config.toml
num_key_value_heads = 2
init = "normal"
optimizer = "muon_variant"
warmup_steps = 200
schedule = "wsd"
decay_shape = "cos"
final_lr_fraction = 0.0
max_steps = 4691
Each number is 500 + 25 x the weight over its row's rms, rounded and kept within 0 to 999. Layers, rows and columns count from 0. Numbers have three digits each. The size before them is the row's rms in percent of the matrix's.

# layer 10 MLP up, 576x160, rms 0.0615, rows 30-107, columns 120-159
091:542482443474497493526530495464495493519508485534499493545534478470468467511518489454519474521542514517512508516512525490
118:497558483518484489511476525506495478491480523469487500498492520518479505463484474483491494489506486521570488484451514443
096:511484498558534506480530519525512482512510482518457518521506508479493486508479499483471494534491511508464510510480495542
113:486507485530503510449510470492459480524493465510489508494503527496495477502451512538441522466503503442461504436497521511
110:495535464503449539488497495518491472501516453503540517484480536462501503473541509479490539451513479490515547521504470505
100:494546467550538541506458500534475499513491550458490526485510491515485454482524470511414435486529499495513475490492467462
093:447461497528507501506512482471481496526516481500505472528482477457563489500523487502467500499502515523472545523491479520
085:535496480516510524514496525522546514483504489489478499513490495485546499449492509553532444498535497485518500529492482530
095:515529459498519473525498521454455548469488515502466512508531481463527501536456483488517483521517514516518523432488483457
089:506514495514485489513515502510495535485460489445510495467537523479443521501511527479535519541511508486494505467487500528
084:531553450484475495509509514506520505485483458452494512523479517469529527482488513513497488463494489522510458527471540492
087:521481514526512438481483502489549488439528450499518473556505518506512500449496487506490490516503498487533517477465503548
121:472489533449488500544502473539491483447497505443536515479468534451462518488516472518513526435518477530513505480500541513
104:571476486501510527483478476508499539510508536498461516552486550525512495474512450483522458472467467494535507515491443483
087:430460508534521505473500510465490489493448513493521478508507477503485494501540502472492487505522497528502485466526499483
093:512461525492495496523533471493499520505531455483474508508476496500505484556506530508521478454485462492512493514487465490
104:521477481478484471531503479534464490457487517484469514520499459454469493475537514467518499487521518494500519514472471531
100:473521510522507515468525496478538492486538473480481466490495494504529484497500548484494497522473467517550515482483501463
100:499517470505520512517493531484473514544475528519490491540542477487527497500506532522515523491473520477493498501500502534
093:495454517503518494467445499471485468503510498481493539518499491491495469491482518464471518480524478535490479544523512510
105:455512492489508498534491511524506493470528498561528494476528517499523534502503523505480525574529474498522503472502535458
092:452490477505491522523475478526513464428454431498470503515533491461502489501497486464519536500479518531526475515520525538
118:514494463504491525500513502510481515514478472503500467499476503490527497506515485492452525486472553474486502492498487498
111:479502490511497482510495490470485538560436475492534511481494471518487486553530498455486506516480524470516497517474489483
114:497479438448511518502512543485505507486553462498511517491527508485478489538507511456502504528509420472528529485492505529
089:476462505498506481486482492502509504506528435485490501508470458493532535519476504500496524470506480505519489488445500490
097:497512514506466480465553483480516505533512494482484510511531462489500534509474512491533492492513509508517500495455475518
088:455445477468467539499486528475504506505482515507538517515457473516476510498504507515533537494496499491494438508522496532
110:411474497499499480535485509487497480511517550476561490503519486497486513492503511490501505492512478480535508492490509511
098:513465496541542518480524490500509516473511466491505485480460510461528517523507505487514511498494494519533446494473451487
083:491492498502482495533498497515497505522483542483498509475480531510475524457513504525521483501502504472526496530489484517
114:478498491458512520483524524482436498484505455493487527492510496495560507460461496501470504495466472475469512483510487515
098:507486497500529462502461486480494588508518512479470547466490530483517519524546472488535500452530496499502506525508521473
106:491477483485476460487496539492513515536489472521530533489501494527506517471484458486509466449545552550538497529495504505
100:486508497492525507497521519461517498509496499473533530581472476462513464523519509475504521492494474526522484510538479493
106:495515513527499555530492455488489472511482535486530517520505535474490442456486476479493507473480533530497517532492482478
091:507489442465522498507463479534487519478499488528530490484517468509483493471517492483520463488523484520522506522457490468
107:444502495509511474516517508479485515524535504516476530477517456510501489463470499482461501509541499504573508541500484524
096:455515482503531548472478478507515498486505492470499498561533512507520481489508566455512527519487553461451547519513499504
094:486508522495520512537528491480513514500541481475494528522485495453499460488505527536501513445525538515484493420506471518
105:460493491475519459534462512489474514516475530487520455477487526516528464469528543509480487467509514493536464477476513464
089:492523490478506496518495504479477489500494503543474523563497503529523530511486501459440484483508470477485471517475527499
100:534478506460531526526448519501457458502473500477532522475519511487477459555502514480455487467530492497508503481508462536
092:506483450478493498536512535488498491445462478497473517542469556488512493479510538510491510496468483449483542491488527456
102:505555517485505502496481504470536516524513456457505508489455501489488535487511545474474495496553495533548522480523521542
104:526500511508532511555474514469568518478516508485492528517451495471471537496479475465469521524505510498500494529531525469
102:513516488512507472497462530464504517501534486481498520499483496486543529501497514491518467445489431522490504541444502505
096:510509471482495504497524461489508478494543515531504503494488484480487523522541481505499496488513497520522476511459514467
112:514460463460456477502534497479492485564499500516453525532538472498498491472477518497528493456487507496505488487514481510
096:520488528512490443504501513482450535478530496502502511468523518477496479455507479513525540455509502488524464505497497487
102:429548490487476446527493482528518502477492501442503462489495522540527495528500510534461498490487516515564507515466488517
098:508452519505501535525512466514460498468490519519497494485497471466531472524510523546499540501527459479460468464501489488
091:524523452496460504518449511521504498511540487441479474478486492480502499519531538484489522477502465490480513478463499485
086:527513521497559532514483494497540464545484469443498508506538524485457556496480509444481532507478493471493511502475530525
096:508493493512515491495496506521493467519513495546506468481523517512501510475474484465479484510500524484550448510476478523
121:498515490532551493513484457487522491517504452460490497520499536494518491487484496471508505438536485486510529492487483495
106:501500479505505463501454496516536533532527486479496493506522480512510511493528513493517496521505487495520496510511444446
109:471490507515480492519480486496500492515526540474512516493458530506470499530506494499523536477511472472501479525473488495
097:502479505433510502486483529453557449479496538503497511558460497500547529494509466498518492470503509461436475498500464504
097:505541462471531518509457474495500480521480534491486515563486448480513540496503516452535524498515489481495470514500502503
091:537482497503511505541506507534490476475508471480463476524525480498483504519485497482486535514512510500475525471497466435
094:504507478502459508561474496477515513457495454505517494504542552492511523508518477500553481521496477541568508498459518452
097:503495434502458515487503475521536488475480468503472493491522515466516479498480520500511466509498497523513486507456470505
102:485506515505522515526516476470527526519547506513517507519514490517526493510516581535490498507505501507485480505498505504
097:503474457546464489501516515529508480512498468496540492512510535513478527478530520513471542488486478495499542527488522480
103:537507488502523505495542528507468492497529479509493496526482493515529503456470510475506533451485533475489511498464497489
106:518526517481527517516516475548484503530456502489449506501496487492490486532512515495492567490522456524530503488497470480
099:507511504511506483512481521542441531498467503497500509504503488526505465522462511481494479503503514486511542487462482481
109:537498493534513505504487511458515485481476497512446533487470500497476502495475481461488496509551513490575513494518495533
104:526508533468493512520513482442437519520493502511470514500489532498508519513516520524481536483477527506511496501512497534
103:504526454484454483476475488478525494497467480485475522507513550503524506465494505537488507526507504467533484513532494552
096:497468439467526518493533490472489509543498541505528525528457516438551486539518453501440553522500471452536497527473504525
107:488498508465533494489515489481538481521497522479479495534505516484494501483509498455495515501546514463519498520531496502
096:517487466483499482476475492541544530484543464519499514475523492497504494532509504472497507503472504517482452528472488532
100:476485471512499505491478506512486512515499478506515533523484514463516487469492458520461482530503485506480496519442500474
101:499452492447531520481515494471496519516485522438499486508530501499523476511514503467493459517519514500467516506464486488
101:510514537533525523506476473534493518516477514452504466488525502480478502520487504497455521520480463512520502489516518522
105:498482500488508518470475449529489519502456510500475435525517499516541522503499500471553531468528495479473501517467508491
# layer 10 MLP down (transposed), 576x160, rms 0.0281, rows 30-107, columns 120-159
100:522507513526516491439481486475497472471501487542518495466518511465484546505507479492538488483554517499503535457448513489
111:474527444530485459483512551509454513467490463467504532521509449510509538542502461503483520505527454504552478474466532497
084:540485501528505512500527503489532486446525469551454498489513521526521519508474506524516490484529524516482537493492506486
107:511539475505533491519553446547499500512514503508541491505484492506480536531496489519460517469473464467537502514486489474
109:451496478493484538475490450507520489482481500512519536472490482500553515512528554489522491481485500520466496538510519505
107:532483439474514493460476497526501535480530493496468473532510489503511504493459484515518510539478441489538533488489490504
099:456464484505506522460478536467484473495458529493525475505538529557541554513487517554486478513499530470502500495479496498
088:456530461501530517486491526499510523491533507526524510516480498497490508505488518506554510525535479449505500510501494477
096:503484489519510485492515467497524484520520510566507503465478505521490521504483522452535524552496482515463481486505524505
097:489486506522466497491493554485494504509490512512474509454491495497525504511497480507510505511456486482478474524530471500
089:495468453486499503516512536467477516453501481489518501529490462489499489463547527492502492459584490498495501475508560493
089:511511518548516456485489482495503479545480515516544480518481472522516471502537466539540473491489467549504509545500478474
115:525475562491487452473495460507546469530506480508488520511497533463514501481492492498497496485484513519557527508474490470
104:494487488491513477525502582514492469515545526505477494550511478503449511492523499430510544508483499535530525514459502481
096:542515497424496519534513500542538486494523497480468536477510515496473489459480471521525495498531515478535485482493509506
095:499571501530475515483489498533463502500519528516501519481470542536526511527479502509497492471538512512520495462538499494
106:486508535462504476483483505480458469489534525483504517497516494507554501499452522470534510481488505474512472510490512517
096:475494508526511496499488500483457530516474464458456566497482520477493508507462499532483504481515537490498484516445510511
090:479517452505496456512514497488496473542486519556483516523533508509538476518498463511461554488474478452514461475519480512
109:508558482506461477494487493492474562524520496481498479458540525489518478518483485480497500520504472513486504560509536525
100:508478494501513468513463533523536504538490535553545507493526426511573495518484494505436497512470538481470524473546453462
096:461464484505497486515523546531505472447525505540489519490513504499494538470502434493500486471506527501472482488486506477
117:490501522476487500487506474487500529508527497493458505509528498517454472502497525527530530455518504518508556529544517476
104:516523527484477525537478541472513544493524484461481529476520495511483500510518522544501523483496485435529490533468510517
129:514478494532468479468491543490513495470475507496483470502478479500499495491478457514499503481536555558487525486527510441
089:508556523503476453501510506496468459510511480477484470492480495522568482535481480518423489541477511526500464503509497491
104:522545517500456515496514485472520544533508484490499487495515525540510515503530557507497463511568492543460467480520433558
086:530517495506498468456546501497441484472529570505482455529448486547482495507484484528523502506481497472485513480523490494
106:522489522492546519520530504512479479524508509448504506489522468518485520462532546551506517485434497483552522561511473517
085:526486507465500513523476503499550475496465497525424518494489532497493500539480484480505523493475473465519478471492486478
082:494517524518493497503467500531492472532481505530498462481473500523483466474456508553480517521466509498509515523529510500
108:499498535482525516491463510483518488492479512539525457483523503506493530501479500496522465452476502490498456508504449473
097:458491523537510519472451440507476489517535506482507499517471511519486496519518465504505508527481537468533491491492559485
106:521525509516484540505508464489483502471507504508509509512533443506514506489474482519575528461520534455517495475529526484
098:544561488484492472447536524495497467490571483473514500483516506525492469482473495526502517487511502492499529452512494519
106:529500489501528519518459523505483491496494515533559461502479506478486529498517483502471525524512472512456466496491451520
095:543502485490442521487508484484498472521497473489497494478501470474461510488511526447526518472510457503500541520538506522
109:495500564526493550527511499471471449490538488497446480506491546449514528509511547522484498456503526489517502493470503520
097:516508518472445503517516509505483476498515530496491457464529515480523459503505453505529507527422476501462524491548498532
103:492519503454488475522475475545519507480510473490491512475522490503496554531494555496494517527496469493440504483504508501
097:523518479483528542474515512483487574485485533512507454493490470487445516468546500490445529521554527497502532471487527515
086:508490496477552452473527513497494446507448522511512481472480466487516514532496494484470482492510523469508487492544450519
103:515498511504449500484490481532513489460535504490526467464495491471450501485525477480559494553464464488459494486478481503
092:505518456496477506494520520500497537476507505507476505527466512497536433538498434499503549524491552489517525517475463465
096:502518522482513486527505498522475509499472484494522507516504493524441522478468519500502498481485501511545491529528496512
094:473492516567560515456512481474500505511498530461516493484508465488496505507533481487491493490485509513493517542524483482
107:465494516484537491550501520535518470480519503526476490495514493520528502511522468503465445433519534480527537468489503518
102:475514516504467473496508476539516498452482498487520511485514506509492514523435499459475529483524467506520500521523520508
107:509471461508510513514511499493482535497504523505484507496555456521470496500527519502501491473507461474477468526489527463
088:525535525519508513551506499503497489476481517507473515524540523538505505484496487535492470508489504512489487519505469490
093:482499489499475452481513518475461505474513514515531490504493528515506468498502508501482509482473518528554474527476526498
102:532496502436520488481488465487474532495499516493481508524489502506470570489521508486494474508481481492462497510510488481
097:445500521520522463485508470504512447478443518494484493509454468513518510476514481520525540514477472515476546514542464467
096:506452490496489523534530533445494461513505501476479499533532490489504535507464502517488503506467489503498506493538474526
099:523514520543523518514509498497511480491539473508538507491541501511513504509489554485532512472466498493524514497511420497
116:463443515498473486484474506503497481513512538480490520533501448526470459538480476487494566479506497515500579449496520467
109:521529504518502485540480480493519514531501505504534481500518484467521500550473516520425478501527506493501505497526455507
109:449489524508502467482492494482472545514528522473469487455459538513492467517495443486540521509483499508487512494538537519
093:534504502532493497478557524491484470503490500484447463519499528503494502484515479531429483487477516465484479484491474452
095:503529491526485510492461515484518435478507508523476464537496547527548474515464521520506515501443463503509439499531510469
090:513555492520470497517472469482495526470500512505467488464517515467540475478477499450498494531509499483542465501528525492
097:489502500498468496523512593496492511464499502508521472530508497496451504511538490531487526451511507471492490507503479496
097:487553510532496500527464544507510504468503502520535514470462469529489515505500480482542497539512443511508521499568475509
094:499498484506512509521509500486545496496483516501498499495457458484468487508522518489489502532494473529458513498483465536
090:488476513476455442457495517478513476514484462521543488529533498475486493468513521504554490449491497513512514544539518530
097:516501526558478503478493514417458497527498521500460494520493479454468479490500477506537493478502502523504478525507509512
101:515514515498443466482479480544466487498462507479493447497482501518485481510525535497504507554475443503497548490437475532
094:492494482488474544519461485486495537480527518483516518483469486495506516456550507489460504493541497516493482496504521485
105:524502438516486535449516518516503491514461468504511496500512477469480476516543497518500513520524488491513556510507495485
096:481501549498511494474465464477459554455516498514482491530535517499510489521497500521469534470481497489464497489519471487
100:486528523505472473559527479479507476489540513504481519489570524527493476473506503446440512471522484473537497529533516526
097:513483520460511510527520491483492458526503556533501520487522528484536503550442525514522455501486464512524494479445512562
103:520481496456472496491470500507487490509505531485528461523503478524510499497463494513472469524471463486519514516526521516
096:506499531497482490480522514455491481519529440477521466512474490464540492495501486539538503472505485517478487496521490460
101:495500542441486486524505500541489493488512522535525489476512531506511521524489543488489528507518455480506513498474507573
101:526518503496492491482520467494500447483504499513511495499498508520500459503525503470514510475506504527478524525466514490
102:503514549492458490501490477484518492482506499509481524527522531492500511491460526489514515514507470545504466509549506503
099:498468510499523518511492510520507501472475473484506519455499488498448459504542490551506451490517473513532499512466469517